python train.py --rope_fraction=0.5 --qk_norm=true --extras=["some layers without attention", "local attention windows", "value residuals", "a smear gate", "an embedding shortcut", "capped logits"] --init_std_o=0.0431 --beta1=0.9 --train_tokens=232700000
Each number is 128 + 24 x the weight over its row's rms, rounded and kept within 0 to 255. Layers, rows and columns count from 0. The size above them is the row's rms in percent of the matrix's.

# layer 6 attention value, 256x256, rms 0.0648, rows 138-151, columns 0-255
size [ 92  84  90  89  79 109  95  89  96 103  88  92  90  94]
[[136 121 111 112 183 178 142 101 140 126 149 124 109 138 149 111 143 111  50 111 160  98 122 115 131  89 143  86 154 128  86 123 133 125 119 174 101 119 145 131 159 175 137 160 136 115 117 102 149 104 135 117  90 137 168 138  84 105 135 108 165 101 105 136 134 130 149 131 131 165  81 135  91 124 108 122 162 157 153 127 136 141 163 122 143 146 132  74  99 148 115 109 142 100 124 127  94 120 156  99 179 120 135 155 124 150 122 119 142  94 102 127 109 166 115 143 128 119 143 166 145 137 135 147 154  79 106 131 151 151 131 124 148 126 124 138  93 112 105 109  97 111 136 174 141 132 128 114 114 127 115 141 141 110 172 152 144  97 144 158 103 101 147 115 125  91 127 137  99 154 142 158 137 149 126 150 137 151 171 116  72 150 138 154  87 122 148 111 164 135 185 118 137 106 120  70 128 104 137 111 120 137 111 165 187 125 115  68 151 135 153 157 150 152 144 137 113 125 120 162 103 134 146 166 121 113 119 137 124 119 121 121  87 110 170 130 142  86  87 143 149 111 132 138  75 123 122 152 117 125 113 131 169 134 147 148]
 [105 107 124 133 149 119 105 152 145 119 137 106 156 132 127 121 135 123 206  96 127 128 110 148 162 127  94 141 114 117 102 149 106 134 132 158 114 166 124 131 138 110 115 158 150 152  70 156 116 109 139 100 128 132 135 118 107 105 150 113 126 173 126 130 114 101 148 117 150 111  83 154 108 164 151 156 130  88 130  43 125 155 143 183  57 129 115 148 115 123 158 136 121 147 109 124 130 134 159 143 113 124  75 126 139 113 155 122 145 133 142 150 138 157 141 103 120 126 134 122  85 109 131  91 116 159 117 103  92  95 130 105 140 150 137 143 145 119 110 141 129  87 135 128 105  99 141 119 149 126 152 114  97 104 107  98 116 148 106 163 134 125 120 148 116 153 116 129 147 135 100 158 148 141  83  84 129 136 123 129 139 130 113 132 112 160 150 105 145 137 109 131 110 142 144 173 131 102 154 108 126 132 113 148 119 157 178 158  98 142  99  98 150 145 163 129 162 125 121  69 158 162 148 112 124 110 125  91 122 131 163 175  89 135 183 104 116 129 127 153 140 160 146 127 106 193 108 126  98  72 123 140  93 154 137  79]
 [164 134 141 154 132 138 157 147 133 139 133 145 166 129 122 120 157  84 119 140 170 122 144 134 144 124 109 164 127 102 142 118 156 118 153 144 149 102 112 155 102 159 116 132 131 125 173 132 152 149 133 102 114  99 107 134 110 153 118  98 138  92 156 147 158 179  88 127  91 126 106 134 130 129 137 154 109 111 141 169 124 139  96 148 159 163 134 125  70 148 117 118 164 148 134 127 131 152 124 102  93 133 130  79 113 114 139 144 174 130 158 126 159 122 107 158 126 141  84 146  94 162 121 147 155  80 121 133 145  92  94 130 170 149 163 161  88 121 100 105  90 156 104 162 154 161 157 139 105 141 154 149 134 137 113 139 114 124 157 168 106 135 134 148 121  82 122  85 123 161 128 130 142 135 132  92  60 137 126  82 198 116 112  81 142 125 148 142 124 137 102 144 146 120 148 111 141 132 118 129 144 119 130 115 145 167 166  73 143 109 129 132  98 133 128 156 157 101 115 186 120 129 107  75 103  95 113 133 149  99 128 125 131 140 113  85 150  90 112 119 125 114 118 141 127 142 139 109 159 185 143 126 133 115 139 164]
 [140  90 124 138 122 154 219 122 111 119 132 127 128 131 136 135 138  65 117 116 167 103 165 160 180 109 139 125 153 113 151 145 105 115 141 134 157 122 123 138 113 122 132 127 124 134 154 113 160 118 140 112 119  75 103 111 144 162 134 135 108 112 157 131 125 143 107 161 143 143  99 115 106 102 137 109 148 100 104 113 124  90 130 134  85 158 135  93 108 107 102 130 143 159 123 114 158 152 128 123 104 160 190 147 130 168  99 117 172 113 101 160 176 143  83 136 111 167 119 181 119 156 130 100 111 125 130 103 113 137 110 125 121 152 162 151  98 112  88 154 108 164 117 154 110 117 129 143 156 142 174 133 170 125 142 140 127 142 122 111 100 130 119 134 167 104 124 117 118 109 108  99 114 133 139 110 113 157 154 134 120  88 125 129 147 158  79  79 128 102 110 166 116  93 151 185 141 118 126  95 120 129  86 130 181 100 122 121 104 134  96 146 118 143 127 106 161 148 130 101 106 134 131 111 138 104 106 145 122  80 141  62 110 122 122  95 150 115 108  97 155 145 102 107 107 146 119 140 120 150  95 125 163 115 114 163]
 [110 141 116 132 135 134 134 127 123 114 122 124 122 102 121 132 153 135 116 154 114 141 149 156  82 137  72 157 120 142 137 107 130 152 117 187 131 136 115 117 144  98  75 117 137 117 165 105 115 128 159 142 105 113  91 131 165 101  97 148 163 162 136 123 106 108 124 122 133  94 121  95 116 112 143 152 106  80 142 131 133 127 125  99 133 155 130  95 133 108  92 136 139 107 119 132 149  94 146 126  76 146 166 121 133 171 142 143 121 108 125 143  95 131 144 125 150 136 139 115 131 109 124 140 117 156 116 130 120 181  61 171 123 119 146 118 143 146 122 138 177 193 145 143 171 136 113 144 146 137 117 144 131 150 164 129 124  81  79 116 134  78 113 135 146 136 100 111 111 154 162 154 181 137 112 100 120 141 143 112 117  91  88 132  89 133 124 144 126 157 122  84 125 187 109 144 140 131 134 116 140 105 112 100 123 128 125 103 187 115 112 169 122 171 126 151 162 125 158 181 160 138 126 116 128 149 127  99  92 116 148 107 107 140 103 119 155 133 108 160 112 153  96  93 130 114 161  66 117 126 146 134 204 127 113 150]
 [124 151 178 119 149 186 139 107 143 114 115 153 113 138 135 147 125 132  80  80 138  89 132  78 147  92 114 100 151 134 136 119 137 117 175 140 108  85 101 151 167 125 156 136 113 100 160 109 166 100 133 150 159 132 121 146 116 128 130 126 172 134 115 120 152 125 157 144 149 116 115 151 100 148 111 120 124 107 144 153  88 148 134 153 109 130 132 105 136 145 124 134 172 136 141 114 159  88 144 160 103  90 100  92 121 139 113 116 109 142  93 103 138 125 114 119 117 122 128 196 146 138 106 150 169  79 131  79 151 142 136 151 154 146 113 120 106  93 133 111 121 172  98 166 136 154 116 126 129 149  92 170 144 123 122 153 150 133 149 108  77 134 123 132  83 157 162 132 104 130 122 128 153 126 145 144  95 129 129 147 127 131 180 172 129 141 124 101 124  99 165 124 106 171 144 103 132 119  97 121 108 102 125 130 155 101  80 135 185  94 120 138 140 186 106 121 160 115  92  99  84  98 137 131 157 165 120 117 143 103 105 123 112 106 150 143 136 174 128 150 122 152 108 148 108 155 127 164 116 139  83 123 125 146 134 152]
 [166 151 133 155 139 100 140 100 162 126 140  85 143 150 140 132 158 124 143 130 159 133 124 129 117 128 115 120 153 140 108 119 130 158 121  84 140 152 152  80 134 123 113  91 172 125 101 104 138 115 155  60  94 141 121 121 116 119 139 100 135 116 119 121 108 154 124 139 131 136 123 139 158 125 173 111 132 134  97  95 111  71 116 141 121 140 124 106  93 132 161 137 146 110 137 119 151 159  90 139 127 135 123 139 135 119 114 178 108 140 143 103 139 110 153 167 129  59 111 114 148 143 125  98 128 163 104 111 119 128 159 151 132  95 187 130 138 147 103 172 172 168 132  82 127 124  93 144 127 122 168  92 147 118 150 144  84 157 187  98 134 120 127 137 139 131 127 159 106 144 144 107  92 143 155 104  81 127 146 139 126 114 111 100 116 185 180 123 149 159  68 104 138  82 114 138 158  94 159 144 146 163 113 149 111 133 131 139 147 128  99 153  96  94 136 155 130 175  82 161 119 110 187 126  97 105 133 104 124 131 140 141 142 142 133 142 159  99 121 108 114  96  99 125 145 116 127 135 150 148 146 127 114 116 132  98]
 [ 88 151 129 140 126 159 136 141 105 119  67 155 114 117 107 145 115 126  88 125 163 115 132 154  65 150 125 165 134 147 100 144 140 140  90 133 141 154 125 110 136 121 139  71 108 175 142  95 136 135 136 106  70 122 157 124 133 152 136 190 142  59 123 144 151 165 151  86 127  96 144 133 146 113 158 134 173 146 113 122 116 142  85 142 149 144 147  96 137 147 125  91 144 141 152 129 176 116  97 143 110 147 102 157  89 147 109 140  86  91 154  89 146 139 129  90 148 115 142 148 132 127 109 123 111 118 113  91 134 108  95 140 113 138 123 115 121 106 118  84 134 181 192 126 144 167 115 113 143 143 108 112 131 127 116 139 122  96 100  91 108 173 113 132 127 167 115 130 145  93 171 154 123 132 147 106 168 135 131 139 158 140 168 148 115 175 171 127 152  96 164 120 122 110 115 140 161 103 101 112 136 133 153 108 130 150 131 171 164 129 125 148 111 115 136 125 137 109 131 134 134 109 122 104  70 143 116 101 135 125 128 123 146 144 121 118 110  99 148 137 116 150 138 132 132 164  84 103 145 122 180 124 116 134 153 117]
 [152 148 117 152 163  98 120  94 122 110 143 117 160 100 168 116 117 128 143 114 127 151 147 116 179 126 145 163 144 179 121 107  98 121 149 111 116 153 129  82 147  92 106 112 144 137 106 129 142 137 109 102 176 148 124 166  98 134 117 181 138 110 129 123 134 118 159 149 131 108 136 112 180 139 121 131  73 134 128 101  58 159 141 131 166 144  88 168 121 131 109 143 122 166 126 130 120 167 104 136 125  91 125 142  93 109 152  86  93  96 163 108 109 102 162 161 171 106 127 124 146  95  86 143 134 141 136 138 112 113  97 111 120 133 131 143 138 123 155 120 173 128 148 100 140 127 137 168 126 127 100 177 151 128 121 120  83  77 121  84 165 123 125 133 137  98 139 137 106  98 160 126 132 155 144 161 157 133 158 168 123 143 125 136 125 155 113 137 132  59 148  94 114  98  92 113 117 149 115 106 140 123 142 122  93 142 131 121 130 122 155 122 137 151 125  82 108 129 130 115 118 103 119 109 126 144 103 114 140 144 132 148 135 135 130 111 144 175 151 118  87  42 136 180 129 108 108 118 128 127  91 127 147 120 117  97]
 [105 113 130 153 211 112 169  98 144  88 123 141 124  94 137 179 145 111 117  94 134 119 136 130 106  81 142 153 122 120 129 125 137  84 128 154 123 127 136 147 165 152 135 114  97 104 136 130 137 155 136 125 164 131 163 148 140 147 166 133 157  69 127 106 105 132 145 157 128 115 125 122 118 146 160 116 110 106 168 132 128 168 155  95 119 106 121 132 136 134 103 107 146 118 137 111 145 136 123 140 107 116 109  85 135 154  97 100 119 110 109 156  85 143 189 141 138 121 154 146 100 134  67 120 128  79 125 104 109 145 156 138 121 116  91 144 134 128 128 104 107 157  85 153 115 119  87 134  85 136  91 165 135 120 141 126 147 106 173 142 129 140  87  85  89 115 158 112 105 164 151  99 140 120 111 118 130 150 137 135 116 130 165 153 135 163 134 163 127  98 143  96 130 139 150  98 130 185  66 105 119 117 132 141 147 101  98 148 137 100  95 164 108 180 114 127 134 101 111 125 109 117 150 122 151 153  95 103 148  82 128 115  91  94 112 100 143 136 162 122 111 128 117 161 158 141 176 156 131 146 123 147 136 144 122 108]
 [130 138 144 137 159 167 111 106 118 130 143 154 108 103  75 122 128 117 120 121 170 103 124 127 143 119 127  51 151 117 189 134 113 132 104 165 114 104 118 131 168 140 144 108 147 110 145 122 121  83 107 108 152 121 117 150 148 138 110 143 170 136 134  92 149 160 156 101  95 163 115 101 152  76 159 123 112 116 146  86 146 155 152 131 117 100 144 126  81 136 118 108 170 157 113 110 154 102 147  89 145 145 124 127 150 120 137 108 164  98 136 157 157 125 142 161 129 137 147 111 150 125 104  97 106  79 111 127 123 105 116 141 149 146  94 108 133 139  97 168 120 184 101 127  99 147  97 144 115 132 146 108 131 132 166 154 102 143 167 136  97 106 158 148 139  91 134 148 124 111 107  95 115 101 167 123 136 171 118 121 115 120 191 139 136  97 110 132 127 147 152 140 144 150 162 131 117 100 120 153 134 100 150 108 109 114 113 113 146  93  82 149 145 142 121 145 150 123 148 123 109 143 134 156 127 115 133 108 187 112 158 115  92 127 123 135 148  99  99  80 159 167 140 162 104 172 116 137 142 175 122 163 165 116 104 102]
 [137 145  63 122 151 116 164 149 126  80 102 171 109  78 138 124 138 132 127 129 148 145 138 155 145 126 155 122 110 105 133 100 106 135 135 117 138 108 130  97 155 139 113 146 159  81 112 114 147 115  93 121 117 135 159 168 125 130 139 167 122  83 127 139 112 144 135 123 127 122 121 129 125  68 131 127 123 187  87 108 126 151 119 137 146 128 119 162  96 126 119 151 151 156 126 153 143 117 121 107 115 131 143 124 150 149 142 138 109 114  71 153 135 105 129 140 113  68 108 110 139  97  94 176 127 133 128 122 150 164 105 121 122 180 126 125 132 117 167 110 136 110 173 138 119 201  99 124 150 147 139 137 108 133 154 122 108 132 124 145 165 133 123 122 115 191 101 135  86 139 140  88 143  91 148 138  89 161 127 104 173 156 161 154 111 109 146  99 113  85 143 170 132  91 136  82 107 120  96 107 168 136 118 117 160 139 112 109 107  65 122 151 153 136 101  56 126 115 111 118 147  99  93 118 124 142 110 144 145 149 123 135 128  94 124 134 169 125 147 138 102  96 114 161 127 179 128 132 140 124 110 122 120 131 144 139]
 [107 140 151 102 149 148 145 115 121  99  99 138 142  85 120 132 139 128  95  80 137  95 149 159 150 114 122 130 111 131 139 160 147  74 136 131 133 123 141 142 127 174 152 162 164 143 141 168 158 141 109 108 114 145 112 151 130 150 108  97 105 126  81  96 164 117 105 160 106 144 136 142 106 153 122 127 136 146 182 107 148 155 130 149 113 141  91 121 174 141  88 146 119 115 140 137 142 120 121 161 108 114 109 114 121 117  82 128 113 148  62 120 123 203 136 150 109 126 121 144 155 171  77 141 122  99 131 115 104 100 185 150 109 119 161 120 152 120 170  97 110 160 109 115 102 151 152 167 114 140  75 144  96  76 185 135 128 136 119 151 108 133 149 156 120 147 138 152 104 123 124 173 122 139 125 137 184 118 103 119 148 153 178 141 130 145 132 142 144 126 134 106 132 132 144  93 116 139  85 105 151 131 128  93 129 122  75 133 122 108  95 143 153 139 111 145 114 130 146  97  44 123 131 142 149 144  90 135 129 111 120 121 149 122 133 117 107 112 143 130 129 125 102 138 140 135 163 147 137 133 139  99 157 168 121 106]
 [128 109 137 117 128 175 181 141 106 116 122 157 121 115  85 165 130 162 145  82 146  69 102 151 184 123 144 157 119 106  99 167 165  85 109 202 122  85 171 162 132 121 146 129 103 116 104 124 127 131 182 125 119 132 129  94 134 131 146 116 135 119 118  95 101 141 154 159 145 143 135 111 133 177 126 125 143 130 124 124 145 137 133 119 127 165 138 110 191 124 119 139 133 106 110 139 113 133 153 129 148 124 121 103 135 139 100  85 125 148  98 175 164 177 109 122 145 143  85 133  88 164 151 126 114 134 140 109 136 145  99 115 130 219 108  92 138  86 125 159 102 144 136 143 116 126 120 160 117 131  92 147 117 138 108 165 142 128 130 141 152 145 115 111 110 162 129 119 137 157 101 151 110 113 121 118 116  96 100 154  83 140 137 152 109 107 150 108 115  97 130 153 157 108 150 114 154 152 117 149 119 144 124 148 137 135 102 100 143 103 173 155 100 162 106 130 136  91 118 113 129 143 154 139 134 135  94 107 154  95 120 144 139  79  90 120 120 102 153 137 113 159 137 135 112 129 165 117 102 142 135 145 178 138 109 131]]
# layer 6 attention output (transposed), 256x256, rms 0.0908, rows 138-150, columns 0-255
size [104 104 101 106 103 102 103 102 101 102 100 102 101]
[[164 129  86  94 153 147 150 119  89 122  93 135 128 175 138 152 127  82 155 138 130 130 150  97 118 146 146 153  97 119  96 125 162 131 183 155 133 146 140 114 138 176 162 154 114 128  90 125 140  88  93 127 154 128 124 127 106 110 157 135 122 142 145 142 125 145 109 112 182 118 107 173 130 119 154  98 130 166 134 127 136 144 120 161 146  94 136 144 111  92 116  96 115 105 133 112 106 115 140 106 121 147  87 156 102 135 108 133 157 106 122 146  85 104  80 140 114 143 138 125 116 147 124 127 142  95 108 130  92 143 131 125 124 129 109  85 142 101  88 115 114  83 152 154  81 178 167  79 122  95 121 159  98 133 177 157 126 129 138 147  66 112 150 127  92  91 143  88 153 135 142 145 155 161 158 127 162 145 130 101 130 106 137 163 104 142 161 159 120 129 171 111 137 136 130 128 124 103 155  94 101 104 167 140 128 170 139 130 116 134 123 103 163 145 140 148 125 117 122 143 113 102 127 153 118 136 150 108  99 113 104 112 140 119 154 157 124  96  73 188 117 132  93 115  94 118 163 132 102 146 148 114  86 127 115 128]
 [161 161 147 135 129 136 119 135 135 138 117 136 124 147 138 148 112 127 126 112 104 106 111 127 147 102 137 124 118 170 184 141  97 175 118 130 155 162 129 141 103 149 104 133 140 155 132 108 157 150 134 134  86 148  92 110  99 125 142 117 107 135 112  88 100  92 133  66 114 161 127 101 101 150 165 189 100 105 121 128 126 112  99 149 118 198 159 103 110 157 117 141  90 110 155 149 140 148 135 119 159  85 137 107 120 180  90 112 153 113 132 144 126 188 151 148  94 145  88 165 123 115 134 118 118 119 149 129 168  99 132 106 133 141 144 129 158  76 109 143 130 125 103 118 137 131 132 103 130 168 142 130 134  86 124  90 105 107 109 146  74  58  97 110 112 151 149 119 146 167 143 119  92 106  84 138 131 133 113  80 135 160 151 133 167 166 147 157 118 111 147 104 136 131 113 139 121 147 122 118 126 155 143 141 143 109 149 100 115 148 119 141 173 130 127 121 137 147 142  99  88 130  98 145 118 125 126 138 150  95 147 140 122 154 149  81 129 103 130 176 144 126 174 151 131 144 143 114 101 109 102  80 143 116 100 152]
 [118 101 135 106 157 103 102 134 118 144 173 164  92 135 167 104 142 120 132 145 120 145 150 115 132 130 135 137 147 153 125 120 119 121 152 147 127 138 130 163  93 152 111 120  99  92 183  92 111 133 138 118 148  89 120 107 147 115  79  98 106 121 143 165 160 139 149 115  97 163 139 180 156 144 121 161 129 136 175 157  95 118 177 115 129 114 136 156  85 122 106 154 128 170  80 154 128 143 107  82  98 178 105 102 142  81 122 148 162 111 124 148 204 108 121 129  92 135 157 151 110 144 149 129 148 136  75 129 118 122 128  91 159 114 101 102 151 137  95 109 126 166 133 112 135  87 147 116 124  91 119 159 113 156 104 151 141 113 141 146 127 142 149 110  73 117 142 110 137 152 125 138  96 131 113 123 124 146  79 131 175 160 131 135 106 130 162 140 124 149 107  97  81 102 142 131 154 174 141 155 145 150 110 109 154 149 147 117 127 101 155 154 116 133 114 132 107  95 121 153 106 142 125 134 159 136  96 116 151  90 112 146 147 127  94 113 118  78 154 149  99 135 142 150 109 126 159 121 132 156  89 127 158 134 103 135]
 [121 118 144 109 117 129 154 136  90 147 123  99 137 117 109 100 151  94 151 122 131 126 112 122 118 150 108 106 126 152 155 143 113 112  95 141 115 150  94 171 126 120 133  87 115 108 143 117 129 164 162 170 121 133 128 161 102 114 119 146 143 117 120 130 114 140 107 153 110 127 174 119 101 147 143  92 109 162 144 125  94 129 129 128 103  76 162 112 162  85 113 157 108 180 117 120 149 146 149 108 107  97 180 140 141 140  98  81 123 141 115 206 160 148 100 149  87 129 137 139 114 165 135 143 132 139  97 154 124 153 125 139 118 146 137 164 100 102 130 138 145 139 150 138 140 156 132 114 169  81 141  99 151  73 150 151 166 133 142  79 116 139 124 150 178 126 128 124 115 152  85 106 154  92 134 121 100 162  99 128 139 136  80 115 118 132  99 135 137 137 103 114 132 145 175 156 140  74 166 107 137 135 104 106 145 161 140 198  62 127 134 143 118 108  95  97 118 117  81 101 140 130 146 127 141 105 137 164 104  72 156 141 117 127 138 135 106 140 139 124  94 118 131 132 105 119 124 141 119 143 160  96  99 133 119 119]
 [106 117 144  84 138  99 128 106 160 132 142 143 166 121  85 120 125  95 111 101 152 135 120 103  90 100 116 173 155 111 155 135 140 124 115 147 110 151 184 112 143 119 114 119 114 119 110 108 120 146 112 132 162 134 106 131 124 126 117 136 138 166 119 170 162 150 118 134 101  78 121 115 151 157  98 163 114  88 111 123 161 102 151 137 134 107 135  82 103 128 113 157 132 116 150 112 128 126 117 160  78 136 139 147 146  91 130 145 132 105 108 190 141 145 100 153 152 122 139 123 135 116 101  94  95 125 108  89  75 120 106 137  84 110 156 115 140 110 109 145 145 130 194 144 160 110 128 153 119 128 149 132 147 145 114 103 121 108 130 145 155  78 130 165  93 107 124 126 123 108 121 177 118 122  83  86 114 146 127  73 172 127 192 106 138 158 138 125 127 168 100 106 148 180 140 128  96 139 110 135 147 137  95 117 170 136 144 143 136 183 108 165 139 105 130 116 153 131 156 159 147  97 129 103  91 115 140 108 130 101 130 139  76 116 145 167 122 181 120 116 135 122 119 127 113 112 126 117  83 128 111 107 157 123 102 112]
 [126 135 166 118 150 123 165 115 107 111 135 139 123 162 132 141 104 116 116 126 104 117 116 161  97 144  84 130 157 139 133 137 136 143 160  98 116 127 142 123 197 127 176 150 135 125 143 118 144 103  99 146 143 140 127 118 148 121 173 129 132 133 109 161 136 154 132 132  76 113 111 167 129 127 103 124 100 151 118 138 157  90 133 126  88  97 152 110  98 151  96 117 114 161 140 126 140 112 124 156 131  84 126 115 111 139 141 126  95 169 147 103  92 160 116 117 137 151 101 170 131 154 132  80 125 128 123 124 156 117 113 145 169 121 101 125 125 144 124  66 146 138 111 136 104 106 104 157 152 133  82 136 166 145  84 107  56 143 134  98 141 163 144 109  74 124 130 128 103  83 110 153 125 136 155 138 174 151 152 125  88 123  77 118 123 181 146 147 106 144 118 156  86 113 136 147 128 139 145 136 103 153 149 120 166 153 115 148 150 112  94 101 108 104  99 114 133 157 115 102  73 144 161 140 120 110 145 138 151 160 178 155 108 150 160 113 159  95 117 117 118 122 126 116 130 165 123 166  96 105 106 129  97 134 106 173]
 [139 134  98 167 136 111 136 120 183 128 134 121 155 110 150 148 120 116 117 139 136 110 139  93 125 102  97 123 133 126 144 130 173 132 153 125 166 177 163 118 130 119 123 134 130 123 153 129  88 114 133 122 150 170 176  93 152 141 129 120  84 122 127 125 123 164 109 149 152 145 123 161  53 118 175 104 151 120  83 111  97 165 196 116 135  87 106 109 125 156  89 102 124 129 154 131 134 127 119 163 121 139 107 108 131 141  66 139  98 140 128 144 144 132 167 130  96 143 102 141 128 154 136 140 153 133 102  96 144 130 122 161 150 100 129 123 123 131 131 149 146 152 149 140 125 107 110 132 127 106 185 118 174 100 112 143 109  95 146  82 121 103 103 109 143 136 152 156 130  99 130 113  78 108 121 166  88  90 131 153 136 166 134 103  91 150 201 149  95 122 121 161 120 136 164  85 117 101 122 116 117 159 129 129 123 142 105 133 139 180 130 129 114 141 132 115 168 159 101 161 139 112 125 115 132 159 113  79 138  85 148 155 160 138 120 107 115 133 138 121  99 131 113 109 143  86 128 143 137 139 134 168 116  86  99 142]
 [117 138 118 117 141 155 164 110 112 107  87 142 107 133 143 105 143 155  77 102 150 156 114 111 125 122 141 119 164 120 157 131 130 133 129 130 100 142  96 106 101 129 132 132  95 147 104  90 100 189 157 112 108 124 100 145 109 116 164 111 143 109 117 131 156 158 145 169 157 144 101 113 163  92 100 122 188 152 164 122 113 130 112 133 159 109 141 152  88 154 140 149 134 131 130 132 135 123 150  58 133 120 130 147 122  95 122 134 113 129 141  70 145 120  83 117 164 129 108 104  90 135 120 101 100 130  76 119 111  74 152  94  93 146 131 141 129 151 107 134 131 140 187 144 112 133 125 146 160 130 146 116 139  95 108 109 148 112 110 133  97  86 121 111 159  97 130 185 116 104 118 115 152 109 155 100 161  94 104 118 181 139 147 127 135 149 146 151 140 120 169 148 126 158 118 142  84  76 105 106 147 167 149 153 122  98 104 161 152 108 137 132 155 134 141 158 102 110 126 136 115 142 140 165 115 132 103 122 122 124 108 163 124 155 123 107  97 114 127 100 113  98 153 127 154 151  89 122 204 121 134 109 119 114 146 154]
 [136 146 132 177 139 127 134  96  86 120 100 123 106 149  93 136 109 131 113 133 114  95 141 113 132 137 144 131 124 127 109 129  76 135 141  96 148 178  95 114 170 126 122 124 121 112 117 132 139 126 148 148 150 126 130 139 100 105 107 100  61 122 133 132 134 177 154  95 162 129 167 115 140 115 170 155 100 111  81 104 112 122 163 141  86 105 108 158 110  91 125 121 124 120  85 112 130 168 149 117 116 117 120 121  92 151 161 154  95 136 109 131 111 151 119 168 155 128 117 129  93 138 107 161 129 113 150 131 122 138  85 105 123 157 132 115 121  98 192 114 133 147 175 145 116 118 138 144 148 122 127 137 136 121 123 113 119 108 122  98  88 122 147 138 119 118 146 168 145 120 143 138 110 133 134 133 153 122 181 126 116 123 113 111 110 123  94 101  92  95 129 139 108 105  96 146 141 154 109  89 174 151 123 180 109 167 136 104 112 139 139 165  80 162 118 106 159 114 165 152  90 159 115 132 147 126 126 132 177 175 126 152 148  86 156 127  81 155 119 129 131  92 111 104 162 146  47 104 132 159 119 113 168 120 131 103]
 [ 83 101 123 131 120 117 126 133 203 124 138 118 127 124 142 165 161 162  94  92 105 105  75 111  94 115 124 133 199 116 176  88 113 167 141 150  88 112 114 134 102 120 143 129 104 115 118 129 161 156 121 153 144 110 131 145  88 132 167 119 149 132 149 134 123 144 138 112 155 134 160 121 143 145 125 134 127 110 147 161 169 128 109 143  91 112 135 107 151  81 115  81  94 142 158 116 141 142 111 126 165 126 123 120 152 131 130 130 126 104 110 131  80 118 153 113 141 105 141 126 137 154 149 125 120 161 119 153 126  88 132 125 134 126  85 187 163 169 136 140 126  81 147 120 119 112 115 149 150 136 111 142  96 133 138 140  93 169 101 146 103  87 115 107  95  89 160 147 112 156 148 107 150 137 164  76 139 132 103 142 152 147 110 123 112 131 162 134  81 126  98  90 111 133 143 153 133 149 131  88  95 161 139 108 150  95 121 117 113  90  80 147 113 146 131 133 165 133 118 141 134 151 103 154 133  94 127 133 142 165 121 121 138 135  84 158 105 126 136 152 133 172 116 128 143 123 119 153 118 143 145 185 124 115 108  64]
 [159 110 162 148 116 151  94 105  96  92 108 124 158 130 107 103 101 125 131 141 131 140 168  95 151 145 133 102 131 140 165 116  97 157 157 122 147 121 122 154 112 162 142 181 111 123  83 154 104  81 116 130 127 183 157 125 108 116 114 129 104 186 114 137 157 131 160 129 141 135 132 117 118 109 114 176 179 128 124  97 133 134 141 117 148 126 137 157 136 123 127 139 107 155  86 148 128  98 117  91 168 107 141 111  89 156 121 132 123 103 107 152 133 108 169 107 161 125 189 103  95  97 105 114 126 107 140 108  67  95 166 121 134 177 180  95 130 160 118 113 166 157 124 127 145 116 130 132 144 129 111 168 147 149 140 140 116 139 110 108 126 116 133 169 147 140 139 147 133 109 123 133  77 126 158 129 140 136 125 144 116 147 161 131 118  74 138 132 109 145 103 123 142 144 115 105 130 101 175 142 109 149  89  87 117 101 118 134 117  81  72 106 112 147 101 135 119 112  99 105  82 140 101 163 132 129 139 123 150  85 143 108 113 120 105 167 142 139 114 123 103 113 104  81 102 113 134 133 150 107 139 121 183 124  91 126]
 [147 144 106 147 147  84 127 157  97 137 102 175 142 114 134 146 112  91 141  94 106 137 136 106 147 165 128 100 118 145 116 129 109 138 133 127  98 122 117 139  96 140 149 173 146  85 160 188 163 146 125 133 114 141 118 153 158 172 140 127 150 109 140 116 122 150 113 126 138 112 127 118 120  92 100 168 142 118 105 151 124 126 141 148 154  97 139 151 110 132 103  93 114 162  87 103 111 112 110 106 103 131 178 155 119 125 124 161 138 131 140 111 131 146 116 142 105  97 117 132 124  99  71 117  95 118 136 158  83 161 145 154 133 106 139  93  79 128 124 149 126 115 132 110 137 131 126 108 145 158 143  83 131 155 162 130  75 146 124 177 103  93 100 146  93 153 102 124  86 118 124  87 140 127 139  87 128 122 119 105 122 136 149 131 134 139 134 156 122 150 174 149 121  91 184 144 104 149 109 126 156 117  62 188 117 131 106  85 117  82  99 119 148 172 127 115 141 139 111 122 158 138 100 107 127 120 161 155 118 150  96 118 142 127 134 163 100 100 138  96 136 113 137 132 172 133  84 141 127 126 186 153 157 135 121 166]
 [ 75 151 122 112  96 148  80 139 155 126 159 108 123 127 150 102 117 117 146 117 105 138 147 151 151  94 120 147 104 133 118 143 139 130 140 141  99 155 152 124 140 193 152 125 146 117 106 158 120 106 157  93 145 110 130 153 111 111 158 147  96 117 120 126 146 110 178 142  74 172 165 132 111 131 153 155 110 110 133 131  88 107 112 122 137  80 124 120 142 149 115 144 124 105 129 123 154 126 126 156 183 146 137 146 119 109 115 135 121 111 135 111 170 137 112 182 120 101 152 129 131  91  93 126 140 129 164 167 109 107 142 123 122 152 143 133 142 129 155  94 155 143 103 117 131 162 135  99 129  89 109 142  93 119 183 136 114 128 130 109  83 161  92  76 106 128 120 133 119 132 109 142 124 169 129  49 113  64 104 118 151 151 113 166 140 165 106  97 150 126 158 137 116 119 124 125 113 150 182 137 130 147 128  96 106 113 107 141 142 166 109 143 167 130 128 108  88 125  96 112 110 159 145  98 148 108 122 131 132 162 148 135 178 114 164 170 113 134 144 121  85 106  95 134 116 141 106 145 141 133 120 107  84 122 112  76]]